Each number is 50 + 12 x the weight over its row's rms, rounded and kept within 0 to 99. Layers, rows and columns count from 0. The size before them is the row's rms in percent of the matrix's.

# layer 2 attention key, 384x256, rms 0.0708, rows 329-383, columns 128-159
106:24 38 50 49 43 39 58 57 51 41 52 30 39 69 58 47 55 50 48 43 59 29 40 37 51 42 39 52 44 43 50 56
109:46 51 57 56 55 50 42 44 50 40 42 59 51 45 57 64 17 36 51 38 40 56 41 43 71 18 33 71 41 49 44 66
098:42 45 52 45 63 36 59 34 48 65 39 63 52 39 40 56 63 70 28 49 61 62 61 49 56 58 37 31 53 59 57 55
116:63 54 35 69 68 72 45 52 71 68 23 43 51 33 45 44 32 55 42 54 30 45 43 32 54 50 43 70 50 57 67 54
124:45 53 37 57 59 32 61 48 39 71 57 61 21 59 43 45 49 66 64 42 67 31 69 91 74 39 64 54 52 29 46 33
133:64 61 41 55 61 49 59 38 58 63 55 54 30 68 56 47 24 56 60 37 55 38 50 44 62 30 51 58 59 36 56 54
106:21 58 53 50 43 33 54 51 42 40 52 65 23 54 53 60 41 59 54 34 75 23 53 61 79 30 64 61 41 44 49 41
109:53 53 31 47 65 59 40 55 41 69 52 72 44 41 38 53 43 54 59 46 67 58 57 78 63 53 45 63 54 41 35 44
117:60 49 48 66 30 64 38 61 59 42 34 24 48 63 57 40 17 39 49 49 43 53 47 47 44 23 47 76 46 40 48 61
115:59 33 38 52 53 78 50 45 55 52 69 54 60 39 48 46 56 40 47 64 39 66 51 54 43 47 55 44 59 44 48 48
125:56 43 51 51 33 64 38 48 49 44 38 35 52 33 42 56 41 47 38 62 46 66 69 56 32 59 47 59 52 67 25 62
122:52 46 63 35 31 52 25 53 48 32 44 29 41 50 69 28 28 39 33 67 47 37 62 67 48 44 47 55 39 54 35 54
108:34 31 25 53 50 62 63 46 53 47 74 51 32 48 53 53 52 58 48 44 66 39 40 49 54 46 75 49 59 45 48 55
134:49 33 60 61 53 55 48 61 58 51 32 32 51 57 59 31 63 49 26 55 34 41 36 50 66 44 37 58 42 43 73 48
116:62 54 39 66 56 60 56 43 61 54 38 64 40 29 55 56 36 57 49 43 44 33 41 50 63 49 73 72 45 54 66 41
124:67 52 30 56 62 73 48 50 63 64 44 56 52 28 51 46 47 66 39 48 45 54 56 63 43 72 71 57 52 52 59 43
114:70 57 46 41 51 70 35 43 56 30 40 74 69 21 51 60 44 39 60 55 45 70 64 54 48 65 53 64 49 59 34 49
118:62 69 39 68 60 49 52 50 48 68 32 73 42 51 32 54 56 56 71 51 41 56 63 61 71 52 46 72 59 42 45 36
093:38 55 63 61 48 39 40 57 51 63 33 49 44 61 50 46 34 53 36 34 71 44 50 61 65 32 35 61 36 51 50 41
111:50 55 57 44 28 46 52 53 40 35 65 66 50 47 57 53 57 43 80 63 36 41 68 75 64 46 55 67 46 33 37 33
114:72 75 51 64 30 53 53 58 64 49 28 39 42 48 60 42 25 56 55 51 39 26 58 65 55 42 63 83 46 46 55 40
121:43 63 60 56 42 29 55 67 46 60 41 37 60 56 52 45 79 67 46 46 54 46 49 63 37 64 45 35 42 55 59 34
102:70 79 66 52 47 38 44 54 50 52 26 52 62 45 47 50 50 52 53 48 38 61 64 53 55 55 42 48 47 52 48 46
107:45 57 78 66 31 11 51 37 46 45 35 59 50 54 58 42 63 46 62 50 60 52 62 69 73 65 52 43 47 53 47 41
115:66 61 43 32 41 70 38 68 50 50 47 16 40 57 56 31 25 45 57 59 46 40 41 40 23 57 36 69 42 54 44 60
114:72 67 35 52 55 36 42 29 55 24 58 60 50 48 80 57 53 57 56 57 48 42 40 69 57 78 43 36 47 51 54 38
112:55 40 64 64 28 48 58 66 63 38 37 47 38 36 71 39 45 44 56 50 52 45 53 53 66 47 59 63 39 38 59 50
104:45 34 23 47 57 42 50 58 57 55 60 58 50 59 49 64 47 45 45 31 66 50 36 68 66 43 56 54 58 31 50 36
132:66 60 37 50 34 72 70 30 50 38 57 33 40 60 62 55 33 42 41 45 50 66 53 52 41 58 54 48 59 53 20 72
104:60 58 37 68 48 53 73 21 63 32 51 61 42 49 65 64 54 46 62 45 40 63 53 61 50 63 57 40 62 58 32 54
098:67 49 42 59 56 57 67 43 71 63 46 65 52 62 57 60 48 24 57 42 61 48 64 54 79 61 28 45 59 32 47 31
110:55 64 56 77 37 40 71 45 62 49 30 48 36 49 54 44 58 58 44 49 53 57 63 52 56 54 51 46 52 49 46 65
116:33 50 67 58 36 60 76 27 46 46 57 58 60 34 42 55 62 43 43 52 28 76 65 31 43 46 58 40 66 63 35 78
115:61 50 32 55 61 51 47 40 58 47 64 56 51 59 60 72 40 52 60 44 58 53 41 77 43 57 63 38 50 53 51 32
114:75 54 35 47 72 63 33 60 63 41 44 31 48 37 61 45 31 50 46 61 32 41 49 55 29 58 33 54 45 61 61 54
119:58 41 83 56 48 48 48 62 49 69 38 48 50 66 37 38 39 32 67 44 53 40 40 37 49 33 36 59 41 47 64 33
110:90 62 42 48 65 58 37 38 60 47 53 51 53 54 56 50 36 39 43 42 47 54 56 57 55 63 40 33 49 41 53 44
119:57 49 72 59 44 53 35 70 36 58 55 40 64 47 45 44 37 60 36 53 41 57 43 36 43 39 47 55 31 45 70 54
116:58 40 29 48 51 77 63 50 56 52 63 57 62 38 44 63 32 44 20 48 41 75 58 51 46 43 65 51 54 45 37 72
101:52 56 41 33 43 57 46 53 54 56 57 60 64 39 55 45 42 21 55 47 57 41 63 47 72 57 41 59 41 30 39 47
143:81 63 49 69 69 49 40 61 70 53 61 54 57 58 59 51 34 48 71 45 41 44 39 43 47 48 38 54 34 46 80 31
109:32 55 44 63 41 49 77 55 57 52 62 58 57 64 44 69 47 35 69 42 57 59 39 40 67 36 53 65 55 41 52 48
108:37 48 58 17 50 38 33 45 18 55 52 42 59 52 33 36 54 53 35 68 51 44 53 52 31 67 50 45 43 63 53 50
115:46 74 40 39 68 52 55 34 43 59 61 54 62 46 38 52 59 53 48 61 27 65 63 22 24 66 36 48 54 73 52 72
116:49 52 71 48 52 35 32 66 44 58 27 35 49 39 43 29 61 59 48 72 38 43 64 39 30 57 36 57 38 67 69 58
103:32 54 52 49 46 36 48 74 51 64 49 41 61 54 38 43 53 38 62 41 63 46 51 35 66 45 47 74 42 39 50 50
113:43 52 53 54 50 45 52 36 48 42 61 51 43 70 52 64 60 52 73 43 54 50 26 53 50 48 55 50 57 55 55 35
110:56 41 55 69 51 50 57 59 54 67 39 40 39 55 41 51 43 70 28 37 58 62 59 63 40 36 67 46 55 58 48 49
116:61 68 36 58 56 83 62 50 57 60 66 41 59 61 48 58 18 34 62 50 44 68 50 32 35 39 44 58 54 52 34 78
120:59 51 51 52 50 75 60 54 50 66 58 48 61 56 33 52 36 50 29 49 36 74 53 26 13 41 66 56 54 60 50 68
125:41 27 46 55 53 47 36 66 43 32 38 58 53 26 55 50 60 61 32 56 37 40 31 60 57 47 61 53 43 48 66 40
129:35 25 66 43 43 55 52 48 38 59 38 55 43 38 39 42 58 73 19 57 41 53 68 48 30 34 70 40 57 67 46 57
125:33 65 59 39 48 19 54 31 39 36 60 56 52 49 57 57 84 57 76 57 53 46 42 48 61 71 37 31 63 63 42 44
107:64 50 37 26 46 80 61 34 39 30 50 43 42 46 50 42 36 41 35 60 29 46 57 42 40 65 46 44 72 51 31 75
112:44 49 56 52 44 66 49 87 43 63 48 30 57 54 38 36 31 40 61 48 55 52 44 26 48 25 39 72 42 39 53 62
# layer 2 attention query, 384x256, rms 0.0734, rows 330-383, columns 128-159
111:56 35 46 40 63 60 35 56 51 45 60 63 67 51 26 59 46 31 72 44 48 38 48 38 66 44 42 67 39 37 37 53
093:50 37 57 72 64 50 52 61 44 48 63 52 44 54 27 33 70 33 49 42 60 86 39 21 64 57 36 41 52 54 55 67
117:47 62 36 64 63 46 52 53 61 52 45 32 33 53 40 45 34 46 79 44 63 60 49 27 50 66 35 55 53 55 69 58
133:51 50 59 56 63 41 52 62 50 52 59 63 09 61 57 37 45 49 48 30 61 31 56 72 56 30 59 45 57 45 41 31
148:49 65 58 35 60 52 34 56 53 51 75 61 57 58 65 58 46 55 56 32 73 21 52 42 47 34 39 43 44 31 52 33
102:43 54 68 48 59 35 41 66 44 52 49 67 45 64 40 43 37 37 43 39 44 40 46 67 58 23 63 58 44 49 42 24
117:55 37 38 65 67 58 54 61 56 53 50 66 27 51 38 49 65 40 43 40 61 49 51 63 60 56 49 51 55 38 37 57
117:58 64 25 31 54 38 37 59 58 38 48 45 49 73 60 62 14 53 64 49 55 31 47 58 49 32 59 60 60 44 26 39
116:47 32 41 62 41 79 64 49 46 53 55 48 37 41 61 63 58 63 64 53 59 60 44 63 57 58 54 50 45 48 57 60
132:46 62 24 54 46 58 51 57 62 48 31 21 28 58 43 34 54 47 47 64 43 76 46 41 45 64 39 61 61 55 23 74
131:42 36 50 15 21 50 42 53 51 49 54 43 36 39 54 37 38 39 44 67 60 41 67 72 41 45 48 56 46 54 35 52
105:34 69 52 66 61 42 54 62 29 68 50 56 46 61 54 58 43 66 39 45 56 46 39 70 53 33 74 58 40 52 51 46
140:46 35 63 45 38 19 49 41 36 49 61 57 39 43 53 51 35 43 60 43 57 53 58 56 61 47 55 46 48 59 66 47
114:54 58 50 65 57 50 59 71 57 55 44 26 29 37 52 37 25 57 64 45 72 59 41 60 53 51 58 60 37 60 65 51
127:53 57 48 66 52 58 69 63 67 61 42 30 22 41 59 33 38 50 44 35 80 83 41 51 45 62 58 46 53 54 50 67
121:55 37 43 57 42 88 59 53 64 52 34 40 55 25 43 48 61 44 53 51 52 73 58 49 49 74 42 57 43 44 46 81
126:56 55 50 62 72 48 43 68 61 42 33 57 32 61 42 46 50 33 69 30 61 59 52 34 53 61 39 44 58 45 54 43
093:60 44 51 57 59 24 43 48 55 49 52 66 47 60 42 37 42 33 47 36 52 48 59 47 55 31 50 52 67 43 50 37
118:52 35 55 29 26 67 53 49 35 35 47 53 37 28 62 58 53 49 58 56 40 26 70 71 54 33 65 56 44 42 47 40
120:66 57 50 29 37 44 47 60 73 47 45 34 31 50 64 38 12 40 58 37 73 34 59 58 41 34 47 54 53 39 43 36
127:63 52 55 53 43 28 57 39 51 40 45 52 50 52 58 31 43 57 30 51 34 63 52 52 47 46 65 34 64 64 51 50
100:72 45 48 41 40 50 46 45 71 35 43 49 56 47 55 38 49 37 58 35 56 60 56 31 42 70 25 41 59 40 45 57
108:71 53 44 34 45 41 36 52 49 33 41 52 42 52 41 38 46 24 50 55 58 69 60 41 46 50 59 37 55 52 45 39
114:35 67 34 18 47 63 31 40 60 48 45 47 56 62 66 60 41 55 49 75 54 12 54 51 37 50 30 63 46 39 33 46
120:58 74 37 30 55 61 46 35 59 36 61 58 57 50 69 66 61 51 46 62 62 38 57 53 45 70 57 35 48 41 46 41
108:73 36 47 16 34 39 49 51 62 42 36 53 44 61 59 45 29 29 64 51 58 45 47 57 46 44 54 52 39 62 36 29
104:33 60 49 59 45 27 58 60 38 63 64 57 45 48 58 48 49 76 57 34 55 39 41 73 58 52 70 58 40 55 59 48
146:43 64 39 33 43 72 48 36 40 50 43 60 65 67 64 73 45 59 29 59 50 38 51 59 45 55 55 46 53 39 21 67
109:60 36 40 48 38 50 66 43 58 48 39 41 67 70 53 64 46 49 61 57 41 55 54 58 45 60 43 33 37 49 32 55
096:67 54 32 44 54 78 57 62 68 34 45 73 39 37 51 60 45 46 57 27 59 35 65 38 66 46 64 57 64 37 47 32
103:75 61 36 44 55 50 54 71 51 41 28 50 47 74 27 36 44 28 45 45 60 68 39 37 54 53 35 34 60 56 27 58
118:62 37 61 58 36 55 75 41 36 50 33 53 73 58 40 60 54 38 48 55 31 79 53 42 47 55 49 47 60 55 40 69
113:45 50 44 57 54 44 55 42 61 71 60 40 51 47 70 64 49 70 57 46 64 50 48 73 43 55 52 39 28 48 61 42
111:52 44 37 56 65 70 50 50 69 50 40 34 31 38 60 51 45 52 63 49 57 43 55 56 49 56 41 48 53 43 46 52
126:55 36 62 50 47 51 25 51 60 48 38 44 44 45 47 53 39 37 70 45 48 33 61 35 55 39 37 57 56 48 65 31
115:59 48 30 48 67 96 51 53 63 42 49 59 54 43 57 49 40 37 34 45 62 55 50 49 59 46 48 39 55 34 47 42
118:67 58 57 47 58 76 29 43 52 44 60 50 73 44 52 45 32 41 36 56 60 63 35 24 47 39 41 48 50 44 59 35
120:42 44 44 72 49 69 68 55 36 67 53 51 54 41 51 52 38 70 35 30 54 64 43 61 52 44 70 54 50 48 48 59
101:49 47 33 28 42 62 51 50 51 38 56 74 45 30 54 31 48 14 40 51 49 45 59 53 54 32 61 69 40 37 44 36
147:77 49 57 41 66 58 44 58 88 51 43 43 74 47 60 59 39 35 83 43 67 46 45 36 51 48 32 41 32 48 72 23
108:45 65 67 49 43 32 48 60 40 54 51 58 64 59 48 69 48 48 66 40 37 47 44 47 62 45 58 63 41 58 61 41
106:27 58 51 52 50 50 40 27 32 46 65 57 35 28 48 46 66 60 24 77 43 49 55 45 36 63 48 52 57 50 58 57
122:38 62 53 55 56 69 66 38 51 53 41 51 70 47 37 60 70 32 51 62 41 59 52 22 43 61 38 55 52 53 53 68
117:63 46 50 53 51 49 36 54 64 38 36 34 33 37 32 25 48 27 56 62 48 54 57 30 47 50 34 56 63 55 46 51
107:41 68 50 54 51 38 33 56 38 47 57 56 51 42 40 37 51 38 44 42 44 44 43 49 66 35 55 72 52 50 54 51
112:44 63 64 67 49 33 44 38 44 61 63 44 62 71 66 73 69 77 68 49 43 32 52 62 49 64 48 49 46 52 68 49
109:57 53 52 77 61 39 49 68 44 66 42 31 34 61 36 33 43 69 41 28 67 72 36 64 47 41 53 36 52 54 44 57
123:44 52 52 53 53 67 55 51 54 55 35 48 67 54 53 66 37 41 59 57 41 47 46 48 56 39 36 61 41 43 42 65
125:49 52 56 65 52 74 56 42 52 68 40 40 76 53 44 55 44 60 41 50 56 67 35 36 41 52 35 45 47 52 51 57
130:47 41 51 67 42 37 52 47 44 43 65 48 45 32 61 51 50 77 66 43 52 46 46 54 46 65 65 53 47 55 69 48
129:48 17 58 63 47 37 63 55 50 68 34 28 23 53 29 30 52 63 42 49 54 67 48 51 43 47 48 35 57 68 48 66
125:42 64 67 50 46 26 53 35 43 50 61 49 58 62 52 63 86 47 56 70 22 47 64 52 49 75 45 46 55 56 62 61
108:36 30 42 36 39 72 65 42 45 42 47 59 52 54 52 64 51 53 39 67 42 34 67 53 52 51 50 50 57 35 28 68
117:39 55 58 52 51 43 31 60 41 52 43 55 61 49 46 47 33 38 59 50 39 39 40 45 58 26 40 77 45 47 50 52
# layer 2 attention value, 384x256, rms 0.0394, rows 320-372, columns 128-159
090:57 32 48 31 65 50 43 45 40 46 68 71 77 56 26 69 51 70 46 43 37 57 64 64 25 48 69 41 57 55 32 46
103:55 62 54 31 68 46 33 56 38 43 60 58 52 73 43 66 39 61 55 43 53 54 57 53 41 64 69 56 50 62 47 50
081:59 56 56 62 60 55 42 64 76 49 73 42 57 56 32 48 63 51 74 55 38 55 60 31 37 53 41 42 50 56 56 46
112:56 80 83 43 60 45 46 57 30 43 45 59 59 51 60 47 34 51 65 37 67 49 53 42 41 38 56 43 36 41 43 34
091:36 40 54 29 71 47 55 24 57 55 54 71 54 67 41 67 42 32 40 42 55 43 57 63 41 55 69 48 48 44 39 44
116:37 48 56 64 59 55 43 45 53 65 36 44 42 84 50 49 57 62 75 57 65 51 42 42 42 55 45 38 39 45 43 35
100:37 29 51 42 44 56 59 51 57 52 54 42 36 12 62 62 31 46 46 67 48 52 38 61 65 52 47 66 46 32 57 51
080:51 42 47 79 59 47 66 50 59 43 58 34 52 59 43 28 63 59 51 58 50 68 62 47 43 36 48 30 65 64 37 52
090:35 90 68 39 50 49 52 31 35 48 64 77 66 34 34 58 54 51 38 48 56 52 67 50 54 37 50 43 51 34 37 50
108:52 57 46 26 58 46 39 56 61 52 48 36 73 68 34 66 31 59 49 48 46 51 56 55 36 57 63 58 42 70 38 58
095:50 15 62 37 55 45 57 37 46 45 44 49 63 72 37 61 52 71 56 50 41 36 54 53 46 53 54 41 29 45 29 34
091:52 50 41 36 62 49 36 43 66 58 50 39 54 81 40 45 53 60 42 42 52 77 44 49 33 70 65 41 56 80 31 55
095:55 63 48 26 61 47 33 23 39 52 61 69 44 71 43 69 68 36 29 45 66 46 52 56 43 49 68 30 53 43 22 44
109:53 62 56 26 50 39 51 49 46 47 39 54 86 78 31 58 54 51 59 57 52 56 54 53 26 58 64 28 56 53 32 41
098:50 50 68 56 46 55 49 69 29 59 52 39 62 28 77 54 51 50 70 51 59 35 40 50 53 49 49 42 35 37 62 25
092:41 57 42 28 46 44 56 44 41 38 53 85 70 69 52 56 55 41 35 46 60 38 61 61 43 54 77 57 44 58 43 36
091:37 42 67 70 49 48 60 29 53 55 61 52 48 63 59 39 60 60 61 53 56 53 66 48 40 41 55 19 52 51 49 45
083:74 34 44 54 47 56 59 51 51 55 55 40 45 55 70 41 52 59 59 55 43 40 34 62 57 46 39 58 39 45 39 35
086:65 73 35 49 54 54 57 27 40 33 41 64 48 51 39 56 53 56 23 42 41 39 53 31 43 44 45 59 48 44 54 37
082:32 30 25 37 54 55 42 63 58 45 35 48 38 66 70 54 79 67 37 52 56 46 57 58 58 51 52 49 37 42 45 41
109:54 37 23 41 50 27 68 20 68 51 48 68 29 56 49 27 27 20 38 40 41 56 55 52 52 62 50 59 65 61 62 52
081:49 37 35 44 52 46 50 51 45 43 37 58 53 50 55 46 54 62 45 49 67 63 44 49 28 48 46 65 59 54 18 59
088:53 48 48 58 47 55 52 65 37 45 44 27 40 45 72 53 61 41 70 60 58 27 40 42 75 41 24 57 41 27 50 56
106:42 24 50 45 49 58 37 68 36 56 51 44 62 36 57 66 38 51 59 58 37 48 54 57 54 58 54 68 31 44 57 41
097:47 50 52 57 50 48 59 46 59 55 19 44 43 62 70 46 33 71 70 43 61 46 40 45 49 46 44 67 48 53 36 41
079:43 51 54 32 64 30 67 39 35 31 61 77 58 58 31 59 52 48 38 35 41 44 68 57 27 48 72 29 61 60 42 26
085:57 54 36 47 48 30 75 15 48 41 64 88 61 44 40 48 52 33 26 37 36 51 54 61 43 66 64 52 68 55 49 46
079:43 50 74 32 60 55 39 47 53 58 69 31 48 73 53 54 43 55 55 56 60 56 57 46 41 51 57 28 59 67 39 45
092:41 48 49 34 52 66 52 58 43 46 33 31 42 42 70 65 34 54 69 42 49 51 50 42 44 51 57 72 39 47 49 53
092:54 30 43 61 41 40 47 37 76 55 32 52 48 71 53 27 57 62 57 41 42 61 49 63 50 49 51 51 60 59 42 59
083:58 67 58 46 55 31 41 36 47 48 59 56 56 65 28 29 49 29 33 43 49 57 57 43 38 33 65 28 66 70 45 53
096:67 60 36 80 38 55 41 50 49 41 58 39 42 51 61 34 54 56 42 54 45 64 49 34 58 51 39 78 54 55 56 79
082:46 14 40 66 51 50 65 55 55 31 45 51 44 25 51 53 60 34 55 49 47 51 40 42 55 29 51 61 33 47 44 39
094:53 42 56 54 37 66 47 62 50 48 40 17 38 07 66 38 40 43 65 61 53 31 55 49 50 38 40 55 50 65 60 56
086:49 75 38 44 66 45 35 72 58 48 34 48 33 94 48 49 65 51 58 48 53 48 43 43 48 49 47 62 58 49 28 59
104:51 53 38 50 54 44 40 37 73 72 34 60 56 87 48 59 73 50 47 50 50 32 37 45 50 56 53 61 37 43 38 56
088:44 68 34 31 46 43 43 47 43 45 33 69 55 99 50 60 63 50 29 63 35 33 60 34 41 58 49 53 49 58 40 46
092:55 78 57 56 47 47 57 48 43 44 58 54 50 02 59 46 53 48 69 38 66 66 51 31 42 33 45 44 61 62 61 46
091:38 69 44 60 63 42 66 37 41 49 40 54 41 77 54 52 56 56 29 57 49 63 56 50 56 67 55 37 61 58 56 55
100:42 60 47 41 52 42 43 68 34 34 49 51 53 46 44 65 27 38 70 45 59 63 47 55 52 49 62 43 42 56 44 51
078:66 56 61 53 43 47 57 47 60 48 40 38 36 22 52 43 39 50 31 59 48 49 52 51 66 52 31 37 66 54 76 51
097:51 63 42 54 51 45 34 48 44 42 25 59 52 66 41 61 57 55 41 43 43 57 41 29 42 58 36 62 60 32 42 48
081:51 69 48 69 54 58 43 22 43 49 59 59 41 67 36 52 91 52 26 46 65 56 42 41 51 55 41 51 65 48 60 60
104:60 57 51 40 36 46 52 17 49 39 53 89 47 53 43 56 59 52 37 42 50 50 67 45 23 40 63 43 56 41 47 35
099:39 52 39 33 49 42 51 56 43 52 64 47 66 77 51 63 43 43 65 49 54 60 42 69 54 62 73 52 34 50 45 50
086:57 31 47 43 54 44 58 37 65 51 50 85 51 40 55 51 56 45 34 42 32 29 51 51 46 47 49 60 59 33 48 50
102:44 61 63 73 63 52 54 45 38 48 47 61 54 14 47 50 57 38 50 49 67 61 63 24 52 50 58 29 64 60 61 52
080:57 49 50 40 63 62 27 66 79 54 37 23 49 75 44 29 63 54 49 55 45 48 27 48 57 64 22 56 54 44 42 57
083:35 49 44 28 56 51 41 72 47 47 70 72 59 49 47 59 58 35 58 58 61 47 49 52 44 43 53 52 45 74 57 58
092:61 12 34 41 59 33 62 43 57 37 60 63 49 32 60 43 30 50 53 34 27 63 67 89 58 51 62 46 61 59 52 53
070:55 15 40 27 55 49 58 58 64 50 45 46 56 56 44 49 50 44 64 35 38 45 45 69 44 53 65 49 45 45 31 45
105:46 67 51 28 62 55 37 88 51 47 38 44 60 66 47 43 44 51 75 54 49 41 45 49 52 36 49 58 40 45 35 56
093:48 32 45 42 45 54 45 51 63 47 43 72 40 68 54 54 65 58 40 31 35 49 50 62 54 52 57 55 51 43 32 45
# layer 2 attention output (transposed), 384x256, rms 0.0433, rows 320-371, columns 128-159
096:49 58 56 73 46 50 55 43 44 47 32 63 47 32 60 59 63 63 62 56 46 40 34 36 77 48 49 52 50 50 58 54
112:56 61 41 78 47 48 56 04 57 74 52 68 47 29 47 47 50 64 54 56 57 46 52 43 75 47 31 50 34 44 66 48
084:73 54 58 55 62 62 58 68 40 34 68 49 48 35 28 42 67 50 49 49 72 55 42 42 43 48 65 53 51 54 61 57
126:63 60 35 63 68 46 50 55 68 73 77 52 54 60 37 44 46 34 41 59 56 48 73 36 47 60 35 52 53 48 61 43
097:47 55 54 68 35 49 47 38 52 57 34 49 31 53 66 62 41 55 46 47 23 47 55 51 77 47 42 54 51 38 34 47
119:57 70 50 61 71 55 26 61 36 59 50 58 35 29 52 57 55 39 38 45 58 46 67 42 43 44 42 46 47 48 41 67
103:33 32 52 58 36 46 60 32 46 48 43 65 65 69 66 47 32 59 46 47 29 46 49 62 56 54 42 50 50 51 43 44
089:56 59 41 39 59 49 35 82 42 31 33 51 37 38 47 64 61 56 48 54 56 45 32 60 48 51 59 51 50 59 46 48
090:54 38 40 49 51 51 60 59 91 51 48 39 50 79 64 46 39 48 54 55 33 42 50 53 49 71 53 63 53 56 36 31
118:47 61 52 72 36 45 49 16 48 52 40 67 38 15 52 66 59 68 68 53 48 47 36 58 79 32 42 42 34 42 55 56
098:50 53 54 70 59 45 52 58 58 75 46 63 38 41 63 67 49 45 54 59 45 31 67 41 53 53 48 41 60 53 37 56
096:45 73 62 61 49 44 43 39 45 48 34 59 28 03 52 81 61 65 64 48 55 40 26 44 66 41 40 47 45 39 66 66
105:50 52 59 65 54 54 51 54 60 71 40 38 45 54 60 41 50 45 64 52 46 51 44 48 64 50 61 54 45 43 49 57
118:61 72 53 72 51 51 36 48 52 53 46 47 34 29 51 58 55 49 55 59 51 45 47 43 78 35 49 56 49 45 41 56
106:60 48 38 62 70 41 49 45 51 54 71 62 69 99 44 32 43 37 45 56 46 49 79 37 26 61 43 53 58 52 52 53
102:42 67 44 71 52 49 42 27 65 62 56 58 44 44 73 55 49 47 64 36 55 63 51 46 82 45 36 55 55 41 49 50
094:59 66 43 50 64 54 19 80 51 31 46 44 41 47 71 64 47 35 32 38 51 53 53 50 51 49 51 59 54 43 37 58
081:50 51 38 62 60 55 43 56 32 65 49 54 48 60 70 52 59 33 64 54 37 43 51 81 58 58 60 48 51 74 33 37
084:50 47 46 32 47 48 55 65 75 45 65 54 67 57 32 54 59 41 55 60 69 58 62 35 63 58 52 47 69 50 55 43
091:28 45 53 55 48 48 38 30 43 51 25 62 47 56 57 68 26 52 49 44 38 43 60 58 51 63 45 40 54 43 38 56
121:46 51 58 34 33 46 50 65 43 44 43 22 31 32 64 66 55 57 47 42 37 63 44 63 66 35 57 46 51 56 49 51
074:48 60 32 67 68 38 45 51 69 71 39 63 35 28 80 64 43 68 54 61 70 55 41 44 53 51 56 44 44 45 43 38
095:57 34 39 57 63 56 46 46 48 68 57 50 61 84 45 31 48 32 54 56 54 46 65 66 17 58 70 50 44 67 45 32
117:52 42 57 79 40 41 58 18 51 54 48 72 59 60 62 45 49 56 51 44 47 44 59 48 60 42 44 46 52 35 48 50
099:50 59 47 63 72 43 40 43 47 79 46 67 35 44 50 61 52 54 37 53 53 44 76 57 52 49 43 37 47 70 49 39
085:61 57 48 69 45 43 56 53 59 65 49 46 39 54 49 47 62 57 54 51 52 55 46 34 82 41 56 49 63 45 55 54
091:53 46 45 46 43 52 51 67 65 49 48 30 45 59 61 45 54 56 53 59 48 56 42 39 73 43 53 51 62 58 49 54
077:58 59 36 70 49 32 55 47 56 64 57 58 31 38 47 52 57 66 44 49 47 39 52 40 51 55 33 45 41 40 45 57
101:37 45 47 77 46 44 47 14 45 65 47 87 53 43 53 62 32 59 42 52 52 47 60 55 59 55 31 43 42 37 59 47
099:43 66 51 47 49 48 34 53 48 41 37 50 28 20 56 71 52 58 36 45 47 53 42 55 50 36 44 53 43 55 49 59
091:56 61 55 32 33 63 58 73 63 43 55 20 49 21 54 56 69 47 62 44 59 51 26 52 62 39 53 61 40 47 61 52
101:54 57 41 27 42 49 61 53 47 39 60 51 59 27 29 43 54 51 44 55 61 59 32 59 37 45 56 54 43 48 62 50
089:38 53 44 50 44 33 46 55 41 64 43 42 43 69 53 48 58 34 47 37 48 46 54 40 46 56 53 61 83 72 48 43
100:46 47 54 57 49 42 40 52 41 56 67 62 60 76 51 51 62 43 42 47 50 57 57 55 49 75 47 75 70 56 32 56
094:52 54 54 45 58 42 63 29 58 61 57 66 44 23 44 55 49 32 60 43 68 62 64 30 46 40 56 38 35 31 70 51
113:50 53 41 53 68 56 49 43 44 59 51 43 27 10 67 56 45 42 64 47 53 46 33 43 57 29 51 36 40 55 52 49
093:68 51 50 55 53 57 45 44 48 46 39 41 34 09 59 68 57 58 77 47 58 54 37 53 50 40 52 40 37 30 63 47
091:56 47 50 67 50 61 38 59 61 42 59 59 54 66 51 55 44 38 36 51 51 52 58 57 52 58 56 73 52 58 38 56
093:49 36 48 60 29 52 44 44 64 41 38 53 40 22 44 49 26 60 57 57 37 43 40 75 60 37 50 37 23 51 61 29
109:43 42 58 63 27 36 68 30 58 57 46 46 52 50 62 38 66 46 27 46 30 37 59 64 72 49 37 63 58 43 46 64
079:29 25 49 42 39 35 56 59 56 38 31 44 56 62 52 51 44 54 58 54 47 38 59 67 58 46 47 42 32 47 49 45
109:55 59 43 35 72 47 57 54 45 61 51 58 42 35 48 65 51 36 67 54 77 44 54 20 48 35 57 40 43 48 57 59
088:47 54 36 48 57 68 48 54 72 34 42 51 47 25 54 55 13 39 68 52 50 63 43 55 51 33 67 47 26 39 55 42
109:72 63 33 55 75 82 34 81 54 47 48 41 56 42 48 66 46 53 63 68 67 49 27 33 52 58 38 58 70 50 32 62
106:55 46 62 73 35 43 56 24 57 58 62 44 44 35 59 39 70 56 33 40 28 49 60 66 62 49 40 53 57 46 60 53
091:55 59 39 41 71 67 38 82 57 45 67 28 55 64 33 58 47 38 65 44 72 63 44 32 32 51 49 53 72 54 33 38
105:46 47 42 49 35 55 36 47 57 41 36 48 32 53 62 63 33 51 37 58 34 39 35 62 51 44 40 63 40 51 42 42
088:34 42 51 40 45 36 83 24 43 43 59 58 42 42 55 54 51 62 49 43 46 49 71 47 49 42 69 40 25 46 67 49
089:55 59 54 70 41 51 44 43 46 40 55 42 44 66 43 44 53 41 46 36 52 69 45 55 52 53 67 59 63 35 37 56
098:42 50 48 61 36 51 48 75 52 53 54 25 72 76 40 40 73 51 44 53 44 47 45 48 49 55 42 52 74 55 43 45
069:38 59 58 52 56 46 67 52 49 72 58 44 60 60 51 50 73 61 46 38 53 50 68 32 48 64 40 45 57 53 59 32
107:43 56 53 61 37 46 63 27 67 49 63 49 36 46 54 48 61 56 32 48 49 61 66 56 62 60 57 53 42 39 56 43